Weights of a small GPT-style language model, trained from scratch on English Wikipedia: capped logits.
Each number is 500 + 40 x the weight over its row's rms, rounded and kept within 0 to 999. Layers, rows and columns count from 0. Numbers have three digits each. The size before them is the row's rms in percent of the matrix's.

# down: layer 6 MLP down (transposed), 448x224, rms 0.0575, rows 321-341, columns 0-223
# gate: layer 6 MLP gate, 448x224, rms 0.0698, rows 322-342, columns 0-223
# up: layer 6 MLP up, 448x224, rms 0.0715, rows 322-341, columns 0-223
down321 105:536509511446480469474515508464456529507507479512487487493368515532480511551466523513424467540508534551496531474505530574541502578484459479511527548489422554514567573481469524534444432515566418424544432468527493544508549534506469496432508525501478444475444449488556540524530438576476556437516492428470504555502507495495489463484553577569507488564529522547498477468556460501493486515455459494445427556541607499480456483491456578443513482479495525453484486518488476487520545486510455469482516480465562504495507527501433577473460557496498503416447527474487510509438498554505526453484512461471578503496505495532489506470505520541448574453525538430550546519403485470559508544488
gate322 111:451485494467456544523517505534585491452417543466526503508557472479527558412521525470523547454532525448531532499441477456497539501543486561423519414539453539514505443532491487538501473566451490512543452463554487455532551570509480512451451484538553476518501501513511484601455488488507521449535585503479530491544463424508501554500443485522618498472474528473524488492467457474491580556462480517532404419520492553492534491513516526509486485463485472476511512500522511470559483415539518469460502526502493534414530502472468526514448467517508539487469514531470492482454597457447500449502554547481482491505528548502543500451611503432474448458495519420541516537508508555479454401556
up322 111:505550514498519480485534490492539509491569485553501503487425553478497426575501424470486445541530494517432520451547466501502409478492525435506509509512555444523501490510510488504456523481489543463453523550511454504578497504498536445477511543517489474541545548443555494485536464500496474529487403505492487501387553497534504509398456569460555527498433473424444525456500455502482442495511534519487526550466453513461484509575552551481543571444515444465518520498506491500491442499456516548512563567590464451500478487479473541515481475524542491573601463529532486546564498433573458590463513513576511500496478509424459496475505434460470518425450463516495462581534472491480490537488
down322 112:432481501480517495558488426462518534509497496521564526487507434447526477443496527507508443496468490489497534516440496568466499573540497516492497468500458568503562495450492527534591478491506538430569505525514543496405465518421444522589496547459559525495528554519491517514497495419482524560544479463515519471557526524527498493579439518559536471524498501461524453557493499523574540470479583464522451492577497478479469422519569517510474415492461507502505506467472516488447525527494514532495376505402504547459533475462521487506518448488506464456557503467446533521450526519444527516459493496469459510492637435500502432478478582565496434548524482542541502459515559488466502513522
gate323 103:455538473445539556474521476462486511441526564509492492409499451490523531531549506517572515507489370508464474522535454464453422522510507492477570460534528576540479518486530459516539389440529471442469530514484528531541485573531411497415426553468511479587498464473473546469582497506503499475537485472490485469503490510540468507516476498545537491485547512470466492480449495547381547403426543520457540547459491502498546534495525481510545511573530485529450476535505474507567530463534497571523489418522530566478497502543535498552470455488493478493462502547504483474596494488541515507538509540484541529518511545410569500505581496496522506563520555440517472498442522541496529507514
up323 103:504503473449496389513454494476580501542543501486502511553446463444469465523532536554514543452485495479522539536506509470416538519558568516557500481488476523530511560507556563538516509475573482480484457545467521502515497505422467506436471497526406550509521464515540471468462475506577515448486509482567520494558514446479521457494533544444449512475436490468470444496474567509501478504524533482492464481444491482457518499497414494482511448565532469579464516560443455520528559473532443567460458459503548507554495452555504478529464483479558456454484554540595468536480439552492497445521433461533498487523500465460417398490540468592410524484512478483480494532446517528505442527425
down323 101:489476508520484489568548421573501463435545542460514513551441487471576495484403461422544508556547559483552504467468434485537530521453488504476504501498480465509484523485539498514543418552473525482480487535521519414461535438493558501494542459530571429470453608490443534464469506501424546447485539496556536502503471599478539460549494478471523512527487518508507540547542420546500436471499479438475471558615435519550500479623524500432511490455509472437526486456549487498473520489481526481476508457427563480530507551441527519548579547485474489444468517498507531502500524491533487466416529528493490551488522488502491507530475513493562442498488585493481464506484503483513519436503
gate324 102:520491528486547525526577460451459478467443521506479429547462543454465495530503538451478551485539493492421445485541553488499446537494504450475588537488527572412427473530556502543522511500501496528524496461528538556503522486545473469524439550480558484516460527532510532440497528485432588586463528498474542525526474558508443492536507493464458389476530480483488561539490526538533542490505513554493528524476498513454489504535498457485484464508393492524560480512443521544455453563510464475511461488427566389535485483387486564493538429526528513471483473493538461483483576472476544478537438472440436451502576454487442524552539530507517513536488562496505508471565478437512523500521
up324 104:496418561550504496422531462472518476503450446543511531578496433505534475535481498445507500543514489523468503556450510530466483633431494425490496508510468526455436511492503546482515441578510516578485483479488527426478517531388456585517545531473505441403534459525530515529554489453489440578434522469523439497422421485564481473439521491456499506473516521519520440545521519545505506441533551421488466494517541501558506497546508482520491540505562478537552510480478487423539439522481509444516488472494504493467430472507464488460539561563532522493498550518476457486497448505461514540479464467556438499486514577497471500485441515533422451437478482493558536507565476505489534496522
down324 109:452449497460495388474559454440475474512471549505552489557524479566532471509527499437569508471514517618523487470513467456559523453493551506476516516537528543546451509558530520473523489510475466500517455534500511411529441531556404555542471433560487541525464461440514502529516558459519499502506578547464545532459528528527434467488527491561528475541468504490477512516547489534470388532500474500512532521485416474537550556509466475480553515477520470420516460431534576541528468523429433480500446537488502531457600438502505551507526482541486499476524521487579488502461567441510477527467472469510445546511448442455449525538439475437521462481490533547555494532514520465461486518498
gate325 099:500494465413447454531514498463507450535377486570519569538494530499467548527536462477461493521500555454471483512507552435512486494560542506464550563526517570495449567518560554514512492551518482511562452513509408497532506451515533500514429475423557564564438489462482455503535507486547496480515531547499533459468467546487479593534497468491547501466502608522434376528533503440560507469424491503498447507470540596530484521505471459497492519473482509501468508469476549475511521457446546512556445500471503502517516504490525467506535474559473497451545518567452425479568452507572563504455540497567550551454509489477507522542558449483482491431487546467508469517517495478510516463551
up325 099:449499446450495526496506508474518503528509483546553444494524513456453553447525539484426512427480429459591517549465496521471424536566498472509553520450425522495486473499561510520465513611504483477559468524483472493464492450492346498524474458513546543577502443504465472514498488474393485525473498476528436482498429481507532481541444576455501544483493460466497468515467479489537496502528492539561492555523501506522451422479387522517498445500499394502484446531510542521489496471514494533534419503516464547484558510516511511481509488484455496506539491441528502514481606482469481475483523456520534496540518463463451500491575558550536467522434425396518496474526558503549495534476
down325 102:548488571444475416499421470478484412542524482529528508542450557565531413460519421504530561548512554540477534472515470494414466494498470562448510508490467531479541468462441445453502488478532473506489517490484441560506488462578523551523513494518495472441482521457464482540457432548501431438473462458446554441506514549484408531588525495535507492473523504492503490514476541496509416488483493488421531455466518477522503574479525493512495514442523473460467576533534518487462472482501567429472515514508475396549482479458458531484533462468532492535528511510476436495543473491500555549464419503444404471446509509549519534517442504450508488518562534560488574560503550529469472504443
gate326 091:563487511486428508500441512470459515470510480525551477545413425472467520485519553447493499491501471485524486577597497494507498572432539538485526467530484527535411505545519500436551471501487537493556552553575472425463545563443548443531497511504472498483486533510467498558541514440508527435464487509565485517483501508505475517469580468490515499458485505525452523484566529467426555513434480483492437464470511535537501462558555465451464529482513517487466542518462515487476468515464503473387497517465469482543531525517419497527437477510441453584438554499524471503518496531581498502562503502536443566505391525484406469511541433531547528465480494521529544597533492440470549496537
up326 087:437570454515554518504492524492513562567505459525500511501502544578526551490454502482495511461451466483499500505525510440452496550494547521436450428459520536509475497482438541451462408486482551580493473470494510517490494489542480457507439469542479448487501521511439473502529445478444494568448496498486473530543526507463530530533459450522480492508494483441461490546478483514501512570427586516532457501421516528513554572504486451454428499532524521540524539442581541433455458448619558473476525503481440481457445507481546543468489529519444485531469506514435506544485545428561410547494441489544571527485519595543489439546551515501467552499488481517449569444477506479524481583508
down326 091:543499503455420468485467467437493391500541555505505395483500482455460411512452424508508505433500531476496494500544500492487548507467483538556502487539500522517489496551486445536521498491487491471472543517482481448524528496568493492473499474442479587530517519492530519480530505516510539493454434502521561417491499542476538472407489539502464500547508564594565499439533520431527553497483542558490567494554493464492450463547449486525541489501461524401506451511485514432572478526507424663447507461474593453532574515480506466494504520507544458505509513486503452520494495509494526487445495506526494442500539474483462545546460481584471573545482503466535457483506509532429443482445
gate327 101:451509501489497523480589569497580541486448475447479494573519471448525528497529564487527544481466534519501515442494489519534485529514508443470468510480525421501420483603500496485518513557490490456474507402517547538571566480483548486525555428524446489546517571485446497463543463498547559572460592499569592478496498495462524546524493520431493415543461424526456469503505510478479453482459510512565601530460479467463533551588469500534467414478463586530460479494477454507491506531538510513425489466497422513535483491417495549440456451453441505491473474508501508488563519492526493487531547490509472499463463496498531528466521493514481460489509540556465502450516536476415531467533
up327 099:564496490508584518506504476527461486503483413488475442467534553549502507534493523532515506566442445499521487540509446590481449464471453502559539481511585518588462521458550435516478543472555509486535572455464540546502468444562462462422498518487504514484497526490519477400511460531465481543480399498529504538526501503489516467477479435525465524501496489507496512543435515490477495509505521425462431502579549550499427489413491540477574510518505486541527545462516469472569472466510454538514441445492485491532534495479527592529486492515526507475570469499488383520534452411493570480474529422496427539449485513425563460495533539464476492468437465509502519489416499484507467507457
down327 100:487410454450373475503453488536498491489462524503495472516501478498531476417455545463505553499570463506562490495473472398485486516494490501494413510511441550499544515535435555443465456535496529505483464501534472465525483473423567465556493550529495615490595454562462569573582557467523518484501544537509423495509457479513509535481521504503517489426515502474492514486511487487484566507487483599561561496505507533510614547527509492474478467480487531477421467444450463519499459558512549445444563532518514561535524464467508488501508541575489492539497554527533550471508560456448477485509510583477493487489493475480481536454512459534543486580503512472503429485479498471496461487570
gate328 105:482517495472544491479529448508521496483412464463580505467531411504572530504484409441487588570517508440447475522489525507477472485514573473499505445485464513572476546499551479562573553439445518434413509577501535496496536499516526480464456509546573485482477518468490489581510493531547508473455500448446539450505532498436518489514510546541431537522483493521488424483528446538480454499486503461441533487531466558437533566546484528524444534528525532481459462479508463436477486555544524539458483513416516456529456479475534523506427470507529505511479510426461564501491538534527584469615558496573484494521524503539532521523419498500526480545496501507514573574544491433468515474476
up328 103:448510508478466542467459493491456475526532387502531441508511507499537496482575564513528504486495572452448508494537453505433489532505399522449487519548451498444505537453510485490563546484503508461451511432512503430493473514509544518532538514472506486473507511507498496578502473468482515519500472511540432489538526491511525516541523477500461465448429486477419477451451445494552500539570538518462520491478491527477486449524603477478425413505455528460503497522568519496528556462544548501551480487468501529426472457448492557452562502510472406509605559453541594510493512484566468518457473539518539551498521454509485468469482487534469527462601508517563426524425433567544419527490
down328 102:477517458519579540487473567547528564484485579508471461512490463499474502562444504510464488447482497534462428434524573454501436497450531490545490481451473513562454453471457603557510469565473451557493496495542566530494499515522502544431481507479469566511543523499517555486446543452571482543488513513501557513466480524487503498446493464457473492551547549556431529494572535508517537429504428431492496453491489464512515534505426493532534464512494559454410538515529524497467494538461466537431498455563497495464516499490545469435525537552534535496464451449436486476509497452519551569598407508599581504531423523467482488450529549484500562490474488513510509444538540496462499499489
gate329 101:520569484585535489504499446431509516549518540502525549421473563505456558523530525487468509424485511437485543471464534453420439483503573476407545451546524442400529406497483483474574486472490482428515491489523462528518509503449534510537435469516523500533472495476505488554532486452528439520514503456465499475490507535465513452554524466509465545462487435562543506493521486496473585395433542462485529536507475517504492428509519499528490473489474554487568558535464444435517504519504553506486492492474480503475514466431549524544497489442501501508463559523495508503563524373433541515465466536505512492516616494441547481547587530452550525532510523500489522460566510485529540449485
up329 098:534533459536482534413479481498572492497490443499520486466555459527517452488479547477468543439577521565541465594516428559475536517474508451513481526540443533469510477503506620479455476502477493492480506534496519549458509488522482469523526500564522486439546487578439506542487489477451540506501470486488499510511477479497477553467464479562419518534408490465509499544534474512523499509466531480555488463578474492461492503470491477501504595482499497467458448472495501541515511504569493465481524504453516543593502531479471527428469584498552477467497459481508497509478504581465516455578472481468466507457390413507458543483544544503420434586443433504437427430462519544569440506474
down329 098:475463505504504531524500535448519569591490592504475489484458514504499493522562468501493476552500482450507514460449579384519539509507579476433545513525532524479470572496454473479497487501571463452496516499466456463484485490503424480497414507502446523490441524515441482544546548508535482474460518488516519465490504476486532481480525481472570502503502499476426521433500568395425515461470405461464508523447523537623530522588475469511473515438556510445514477492611472467465438487470517484539546533521439501473460463528508494500476505511510494551573581530588501517497519474510516539535449440413479498489555515540501485507534441539465557445477523469526513568566491489547502507468
gate330 097:527423518499547520519535526513488486527516442532499497474538546485516517452512468504549577458508525540400481511556488513444451513503547472432556509529451556502452521542490487505525531516458489565532438490517518496522525490452536454565524551478429488498482479452434449558481458483516543460625446534512578472511572542508525455539499513468538500502506490524479431498547558597547534503540487404573477493464475530520509518519458438538512441497423511496468468449564515494520573535470563510403463536531489540477509437474540491470438451438464554482595545477483535472538544456541549508510503436510493530538549517508501514498469505512494549468492566524581439546536493542517566504541
up330 099:477504429478457436560506485509459535540536494552580491588541534537475538558494487408545498448518528505472427546463441473437525534497536487506534464515529571470460533441468484490461502521429528582515482472522532505527463516542502504537514517481494550502450505523451466526523533504484550521472600450500504476520524441502438454533425574496488473495505490510436497497485502475577473488508430450481417448519541507477480515538367464514539502556565513542465475483540507498504475453403489473539430490516433439370443550490554466518477473495515457551514521525480558566496495493486533499467460518481474512547525567547504503515502455507529459496477493489583451503490418452522458460522
down330 105:502459519557514534515470457436451545571499420466484461403471537524442492524519445514481520528500488468499568493474539473461482493564474442584486505524529422495522497465541533463545510488577437423459556570417498540406555464486523557584574444493520494505472445438503472473480484506543494529556455432515551536379500503501493495475491400516504592489535532489512473515495519486503529553518499493449455523483481495479523461473496473492520481508509538477552457526442504522465535460542532545432480555516499466429519491498474544504529593473440534481519494524560480524439497495499519489452502485559480547477509501464512433506528417510499511522572496544451526424529531536448554469439
gate331 100:510480496506443525505486533534424526437483427525466503514551523551476516476504513497543441508578448519444537548552499429453524566502467516478555495578581526495464503525533490513575437423485534487496596503562552452540468471500492453497513528466472603538460562466435497436485443470523514502522514553466561505505506478495509551524564531525569433529495540505450526511427446460560491457479534512532524473532483532477472518570496490439468472470427464466505486483442549484553461527532429513422458520500471485508484497484567484504461435518430482451527452484527583489491495541506549526498499429486468503470480537453491533489531504435490447438521549532508394529572474439543523492548
up331 094:484495511517516467533544504556493482423494470526515489530530537510447521579402478410546535454543499603526476508520575524521517575551455496499537491467544491477491539472534476572503495497469476536505547452560503494531474535554488508512505472474525541526558570536430469538501468497532517474494533411540471509549505504469506523568498457526436427506658483486415463524471473469527508538424459517513549539505529438471448459519511535530512434491498518424472437489514501450486481470580515470519493489455484551413511521477572431521507428554495464566537487484478493500531562479472492516499524474476554491484492548511520459483551505575535519543491443471539486430449443475562512457443
down331 097:490528517474452503456472539450525488537590542492472487551491522526494451397584504474565455510470532497559482419522499518479491423498526458506507502519478545502587487468535504450600527517464502498520493507460539457498550471481509509486510466580455406534463448527542473546526488434498458564467497501498539519475553510507518480499438497407494499451510442397486538540509484480532456486545467525486545544439556445517496519524522481441579528472514463579461545458498559500518516509437479468464400557498517444505453574530438494525504550502524527480434483562582463506465480505488490472500521529538468504541467396480485466467458445542448444461548491466430535497560557506481505498457
gate332 098:502516468533542482558516407447538466501437548495436445539599583461474490452438484534524491521491534457448526536478526473460471528512472546514503470553447529553454507514419584555444451527547475436466450508533482490495580465566561540513451573486525454517489591474475478479501398504466596458476531504559440520513559429470493492559438464525544544460493497474484466504511488494542459557496556518543501438528495491467524481502500480460560514483493564492535546543466505470536516442490507497469579457488501489526529528492548482426482517496594415434461486519522485515503556516582535492479531508536469515476549549484518560507452571480540466575516544488497467482530523505497476521510
up332 108:510524461534577502507551474512550542445487506482554467521486506507475509517511482492567542517483555510426521588519504439424494504443544501499451463485442569515481495491471476498532499533497523462478502461529486478454588496523529607505452500421470479499433612481460498500512469465558513440461537548472484569493509451500516556507478493473486526486481485475529490406473543482461440500540538521515515522512479492507456474537571512401563539527480537452457549458564455499447559520527518535447541463500543523570520501520584485500534578447488534449486449484512485421517521477583506486439489501595532525506446585502530561496458552513461530508516525493517478432534568421479474563549
down332 092:504473545476529482516514626541456562467477528564544501504432498510556499465570524432480492516435463549516519507472541466555492503469524533509494436444478559543479467484496538517421502476488535448504542495500530542505401407552445525532509425499533501494506507515414469499528556461551533528535434493417475521428499526507470515552521499540458456512499432502466531470508477533549531452504450417452528509471494430535539546468476574508425574540443435467409526510506524483451502469485533416495553461517514485484513533541500544493521541586520510524525515543485475537544472470502424532523521551509466540521492545480493407554544607522531496465447469470492481531475513514523505471528
gate333 102:480450526475458527479492454490474468538490446544481483408476536434505524510489528450512453462442476524515514552528414533534520501452510570524607543493509472539551490553546480498465462463520473536461525415492525439528523425466509417488426520563453569570486560455474564518549447507489481557550462472516500558531530552538498528569497557520465495424546508514545462517519471550397497478509511463507508469534517476411597495471497403500426501447491454541494515512580551440550499513527474452534519498512539512490498461539467498485518421505480515495470504502520501530493475539490542445553515523460444524531515459498528506503516612526508496425520496516520521507604482472532546464469
up333 104:491551488440558526542500566500479491510519519454558452527476506565533460467547490508505552496555524529468574550421485536474480455496398487446487465394552466485512545451487489436547551549510444520573443470497529566482469516469526449512473476565522488465511513569528529506429503412533515492490481481515535460525452518473464512429495542440487522449456509484557498484473474497537479547523492514501506490467497543496428455514562561544453491537514531598493466561531547501508429499532506522510487473513500425476518528527504525457533503534542555440507460463460508449505512444475528502422438463436450506510521524483474383509473455609583488485526493454516592479458466520570489484484
down333 104:507508502500495569492454485459464430492525477425558514455544479431497489478478561459482503406532505462533513557525629500453488533508554440523527425520463500593465452513478481531432584448538576504560466462527500484513479544444445473515525512481513515531431463485461550456520447467507482466560446549539466503564508554531477514534464545471527414529511471572555492509548448494472469532531502476536428455510468489452512453493524484511470508515490531478418515507551563584510501442449549520532510478464476441495483528552459519484495592499488515554537490539462544488537517542483502442501459463527488591462514536491509520537563549433513499477528498480480467544535495472470503590589
gate334 104:551477529480497448467494534507453474479503560516508514528513474516530456498446557494447499487540521516542491489492429529437502561498532437517585460503521565485506521452513485493581477493546535489474545495507659504492540494511540471549520454460467438564561505529472528527520493500494529510541596448472512472534467474516456458510517507473494482454511517495583463547519521522534414511474503548465457578472436498537484454470508507442541505426450471456428495524492535542460468509456534514546450422474466491456560564487450462436496478418429464505499501497467545447500546502482502466435505502485510542481482425554395524459477541524540461546444537450515596487469433559512504451557
up334 099:499476522457465549497457512493435602545515501444559453501486568513402480547521395557484535460490487472540482421508510472535526514520464463480562456524526447531456555444539479459549533439473489509472497489500488464521493535534472499520520490514522535509508523552447481475495527408504498484482508456506489479506469514507516527437582495478546547475448398525478465466459488503458487559467486500503579483530549448518515456485500462477480420512499519475401499495514417507504561508403474527497516461455497434613452494518513420520526522481437567459487465511522520495460465450489542459551493480524454497461483432540521455433464443520509545516546495508570498463474493509446504460364
down334 107:506491508497536439448539519467519439450533469543509557565482543499600527509431497419485537472498491553485443478484559574512475467508538509513466579544563488568507527506519555506485546479499579568518521527516475501455519471545486474516473483510528498404448513477487497572416475470434539499478475533498417572517432469502498522476416518472538449545524551465506473479511549513492457481545530535519454520530530501513516549546443455470514492538515472515518504419574539519534543433487513526430513547471432496472428548468448501449448551422439536479473448489508516574512566593544463579420515475515494519554471514462473488535501433495497482431451492474502448526446482474503504497530
gate335 103:524492477504424489508483526509539432518498486403485547447466544536498559477536457493529519529501462455466541494549488430397512540534549524542481511510575472460494501576548465520492408461510468474469547465482572542502514526462615572495558543578561442434513499447461517450585501537517518526564433410519488492548528416494485495448517463529488459428555538509508497476559503476508479517523585455502513411462463507428464553500546436460499467572498488533525437469511534539463568511564521535468564447490527499504444466517494502546471541499497516520454543448498488517556507465486499539491473480536445474508539495466502496444540514505475535466476567498518515514560491544515499429506
up335 096:503378493538451492470448542483508440533498495532569442500477466495468487478506463420456504475506477467568554550531498435520504558501526541519452507514409491520506542546516525521438487440463535579502567502554467502514497467462571511452490521569509499477499396520472480541457501531496528451546535407539437465469485471547537442555545552476540523490508471518504431456498501456477492416526482490520464486524503489469534512507411457547463546467457486422499492540497527494489551462527514498457536465484528463458449461538530418485491501534437521549519519544491509507489551495498523469512429469544392510558534473453501523508546507526381542495438584491576495543489463463551486456471
down335 104:572417549582455496554527439530514507498499503477450531501531527519487514460506519506481510559539504480412493500416541440509479540592497504416527532500488479496480435483511445471573486554508471426450498436489497432529510489492440548478510443409442530460461529511506514408467503526534474542531490533470481507496485491487490507480502510460544553445488532495521559446440484492462553545520522513512537486450542437507539507513528506499591478511537608450509490463491512454476469581544443543568479528488553519575512457469496500451567577501463543455477498508525510492525429457562489534601528412494451478523491510554573516519519539464577515461504425453498482517470496519474499556471
gate336 096:457557505513492543535428503415493490508517547562446467456517529552451496491498514523562538490519460437512566523530517501399513488466502613466506556571425481533530537432504501474497461444440545517457509551466533513522514606531481507450472477503520452513577477423528494488528516466482481486577416497562538442507523427532518487534498489497537493373552527372507525512451531527489535496510541455523506472426489513465574450446463431489501506455514480545543443495461548478511511496500544512502504537485482457497524495538548497534456496507515515487495492504535464432520434515434460492554509476488495454498496501518470448536551453415558522461481552529494448586495573503504482507524
up336 091:529542499481472491485461529549500531448549498478472489525460510525467479497545487488455515445486508542604472475498523503520460478533472491472505517442538529486491551486477424478472496375515541518647521563481502433535502490517456468552539533546484537520464538506469504507527471416483460529478481477505514549572489538474551442499478466391510513506480456509500559491542437518475526514515396547547469574490499531513507559498471488502485534512522497522465514533500396632476499492492547423511437467511471552486464481496426464461460441556522534504496531526568463432471445477500504552463470468437517578523461397481459475469485528519483505520482460524423528461559519524511553535534
down336 094:484488475500536535508539433515531474450480404493482581492498557396479562484456494532505514525535477473436475492497487477451505488450492488517520380535548468501506452444475552467522555521483510556495463451420471567478527548462490530489452526479498417530436468424532450520509488556596498466450512454566449440550509529492455542499485496535485582443512477567520432469532490447522474459497574525502433527501502562545451475506547534556458493475503544481521550479510491530504543485498552495498434512483530543512507527477495498519504541505542507529458563450434475525483455554441603514538493470548493436517583519425490471486540462403534553484517472517474466466497517539528520420503
gate337 100:570557498493546543547561507492484499534428507439488524470385465541493508418511485506477530492465522481536544529536542520499498490583474471521500499534570494551463484544392449538547483545505505387441494448506554530529552539556583521480540488555578448546592523496543528547476474467474555456503511485432496435513470533513469498463519488590531487456443476533496495504546563510516536516505509539504507490453449532529564481511525504493476405507530540492496525497519489454478457435502602503562568498487462467466505491481513496465484509515484469425502477508484529497573470504453438531531570477522514552458454515456535525518527552490562505592539523435492459459514546477474482416518
up337 097:556544486479511515511529558525572470547455420512479543538485494475465515525494469420573509424515497474559530453536457481515479512474552590595521532491483584497467435472482486462522557540436467558585542542487452470521560457508455505482493525482574487554487468451577542476589494533464511582506525505499518518548516426571486515491500450449492553502499501470492457513526489431537458493486532546494560506590521548519512452488478505520452517484518459489520439506464491519549512496461473482501556505524458544501521506534481501469507617529528549472451535495559473510457469434582474505512480451412455578462500469478481546562538536461457480482471427553457545498515495458470431504458
down337 103:511491559457497527467474459556487454432543584496519467503542519492504553434488490515497466536524448534520466513471452484536487503472461548387510509546477410516510604593528479480475451481607601494465478464541500525492521460465536458481539516498495506470541515580491491472486508467499489429510478545435467487505479518502504563461475427460578494543509575530501469445463506474492534508547569504456520470523470479503489609570532557445495487551459523502476475483443547447525490460513512515550513477508549482532506500487586482510455518414532537452460463496462480497585546518473471497481515452531509455567470483454456523521478547510487508457527542474514417562365502506479506542471
gate338 100:470479533467572507500466412454529535430490556462553552483528565534544555492478411536492475562524542482503535530471533475412550443498495468507541527551436528479506521453468594491472524461518526436478514444501513536556491521468516550517561493505533426491539457463508463463553462540516535523526528496490513491495525528471473507521455498456546495532525522473470486526523575456576523521416539508509541481500476513467527491510509407505439500555536543537542543454485506524591490455469558529380506499440430517472520512411510563539506528494552539514495495504461562528437543427481563518456504459510420451463529482563516499468502559551562529471465546492490425489454441492509494466564
up338 096:519452504539528478531483511514492445516508484446517447456491586447484522523501480485506578519504512548569475528503418557507519475521440498502552493484507490586546417497470523543513549521468494494528551478504519504506518462505453468564546444490427426531553412526486488512410512486465476555531482512468547493527500534520520509543439577427486519484553441535532522540478519497600557450567560456508489551518580516577601490481563457544448485578558504518460435506518487515570547490523449497542493531548550525500458499473471501495495528481439521454418461501467536502492522476476463532475451448473487472463583525500494445470459489456512494451517395462500559506490459492519437475424
down338 099:503444480459462497495582520531461505536517544470460556480485444547520409544555564476570485513468460430537480497568532449485476532493590533498491494569539533514459579508497492492472481497518485478543528514517577481444525573515507547489488543549523488431453455477467473527508496479540533431461476505552455545461533434507561504553432545552511493453558499561530542465505520488450455532497516527492390481491497486476478548510489473457480568519510539479537471579507532494493451486537574526525550483478527431513434573572449546409458525475486435531534529547516448529508463529468523448541466515539484552435528448469512553583555449525478494482546555503464516487537483439527540479555
gate339 108:485481437440569520474485517573504511473446533542486507367492502427497428469463520483448514493469462482471507554530560497583523459514451592441438517529501506521499502483569495551408515491547485509535552505519522515528580591487532464506473539520505525478494533530485483542532498448547540456518536508510554462495531521497460507536479552526490433467476561449574455477486430536510518482522482493488457479465481477526572463533478493506465480503520516476588483489516521500489489533589520431505447541523471469492456491479488440504565484521509481463455516469566521514534506552512590467461487532563413479478562435506518533518525535504604519506451502486553447591566472544492403450492
up339 108:483416446484486560543575432485495412449456548499485462494543491428495521457480451511544504439461464506558463496510471498532504470557514574485502486496507495475428535501543543476487516499496578465569580477483499462469502536417472455584465566458502483513424452489519502427483530470499523489557475534466544547540435583486536527502532586442531456550557500527549479535523573514485566522436454474517477492473542517498483499536532445524509495483464496519471491541531402426426442507553566436498493500486544498465487479536524501541518454496463543476515477505568525496483449540497578531453536532480528596509467484534513461556460559544480505557457522550541458456474549547468472481503
down339 110:420534520522469437429467458510546542555483508480432484528514495513532521483484442522516486507534530515416435520435498511438526490472430402534433549477450483526547501485518589499489534538471481458437378433547510439558526489526519411463487554458539478521531468505527490509501513485492467429506486584493456485577452439522434507522480457436511521547571510525541445493445494472513456509515536490484506460484488569575503475478539519546475470504512446547486506493506527516550453457522486484479501423474486578527498536531483569482507436498480531493486541501458447475497475532438469510441449466552538489538472540542534483508547443513523543450556473514539587477543417484576518442486
gate340 098:483449499605524483572560520482512508511484472433493504545455411546522441446503529515483491438531585491489433483520499506537463490486548520462556502504587512501522446493501475581489517461462481536554504506604582512517534557496486430498512518452496479560534585520501486477539483428533562482486466484481510475424541404540451545450494549497572526509512486451508499524547442432535513479496501538563468580500430525508607555512438491540518486538457460485489490514510489489552455488545511510505484498535600497449430448502488470490459471562487484507525547422518568545485537574449486522544538451482519471440488509561486475510571513444504506522549526496483499515539521542525497448502
up340 093:484503481470497501501465553489524500426487499459475444457470561459486508527479586458394453514479587506453486435494537426424465437504566484494499446497551549475589501461537527500511555538477424504532521466513483584496504550483481446459469625532619524464445495553460455505514486510495493549499483476476485486532501527512402531551496512489515517469487515458449513543470455501525485526513586577430492437452512552528556489496525458466494493512510501479494571511548531449473491445465482524510440452441428441488454499492533503487471507490490500470504483509525438522508508501499474535405524487520530529530511566544471514445447458486420473479491473542525495440513458498507481387433
down340 099:541512487522505500425501537524500488510529498498474499549500505461483507488449455452477588470513563562427443547574428515573471592473504496546503533486550556525541513525499472555505542510537574512564494567545534495517446510508486533590514444430419477510535444443530546516509499531498521543517545490459466503473554460490549507508502497478510531603440483462471505536526554482543587425476474508548518556557473485467544529458470518547534450512534508510510454492539488550528537480506461486565441534600495617420481509527522437499472448495514523511538479515515553564498526457529506536483470528531535463414487572533456575509496546510444457495466535518488573483478457526488462545465
gate341 100:539492533565591520467515507479515511473435544496501537542494561453452523517493384478431440481517518476489436426530551461466430551498546456569546522487483465488518515527518498569454505431525452474486492445497526514548534538546515469470525524457505516460512554480529502502521446468445512556480490510534532472538494456510528458520530521563522479469593477528456473521534494519560506529541535422490490510483509487511492480515501422467544486469477509501613566484475524492510514487560537514485608507439542468458471482483527543523447573553463494469518623538517495549570478583486482492636576449490473498521553499529533484510556499601503501493511529529510535527533553447502466502511
up341 111:435501486439411547555512505472411547515474500547526501481597466476489506512494523504509522493503459563541499579498517536472543514509492498458496522505504508468497527486506531486556464487453523521479455564467466400484556444536480562482433492542408528555549420509415508514483457483499501408496508483553434502503449563493585518460544489504486511527454439473462477472532538470452481534500475517480556515428461518441506471491526526493486410567444501468447481479444506497537575520493468440513459485493461558540555495487470421457492455452480459512538434526465514458505546457561563537433414507474506506495503469493461546453413527449517521475494563458543489434535526541541567470497
down341 098:467474495515501504529484495548519513500493560490525382440512545471464574528537501494483488485481546487490472455529557505466432514576467478536524432466530463454486535436562525555465511487494404440491461452529457562518562522474489414535540479521575508520591502472548542543569502488437485587511482516511516528500490444516515520522513465475444505479583460507410500471447491499490480468516447588506494474505487433508454546462485528473472504443458439475531507449464470469561463463494506480525553456466479585472493559420500535478489549493551547492455494504554536480516541512517429430486488432540475501524472485524479442511553482486573528438511606540480513522572470483496475517407
gate342 095:529471453482485513535504432461521483542452538464497416527589529437472505563522474502448493516526532511532492465462487456480482484443529453535524529491541496497541546454501572566543461472482510479512484553478477506584499510480495422437494587494516552479590447489522528546535465551518522455566491521506504508552461479547431471484498599480481587446514576497456436589496553457537498468506462482447555503493449453509519431479457467503480482531528489522536535522473531514532559524456501478434557560460528486456447457437551532483536502519521515404522535511481507529546593539559561479561476522527496420500493434472552463444463540528469541426542525483533444469488443502479488472477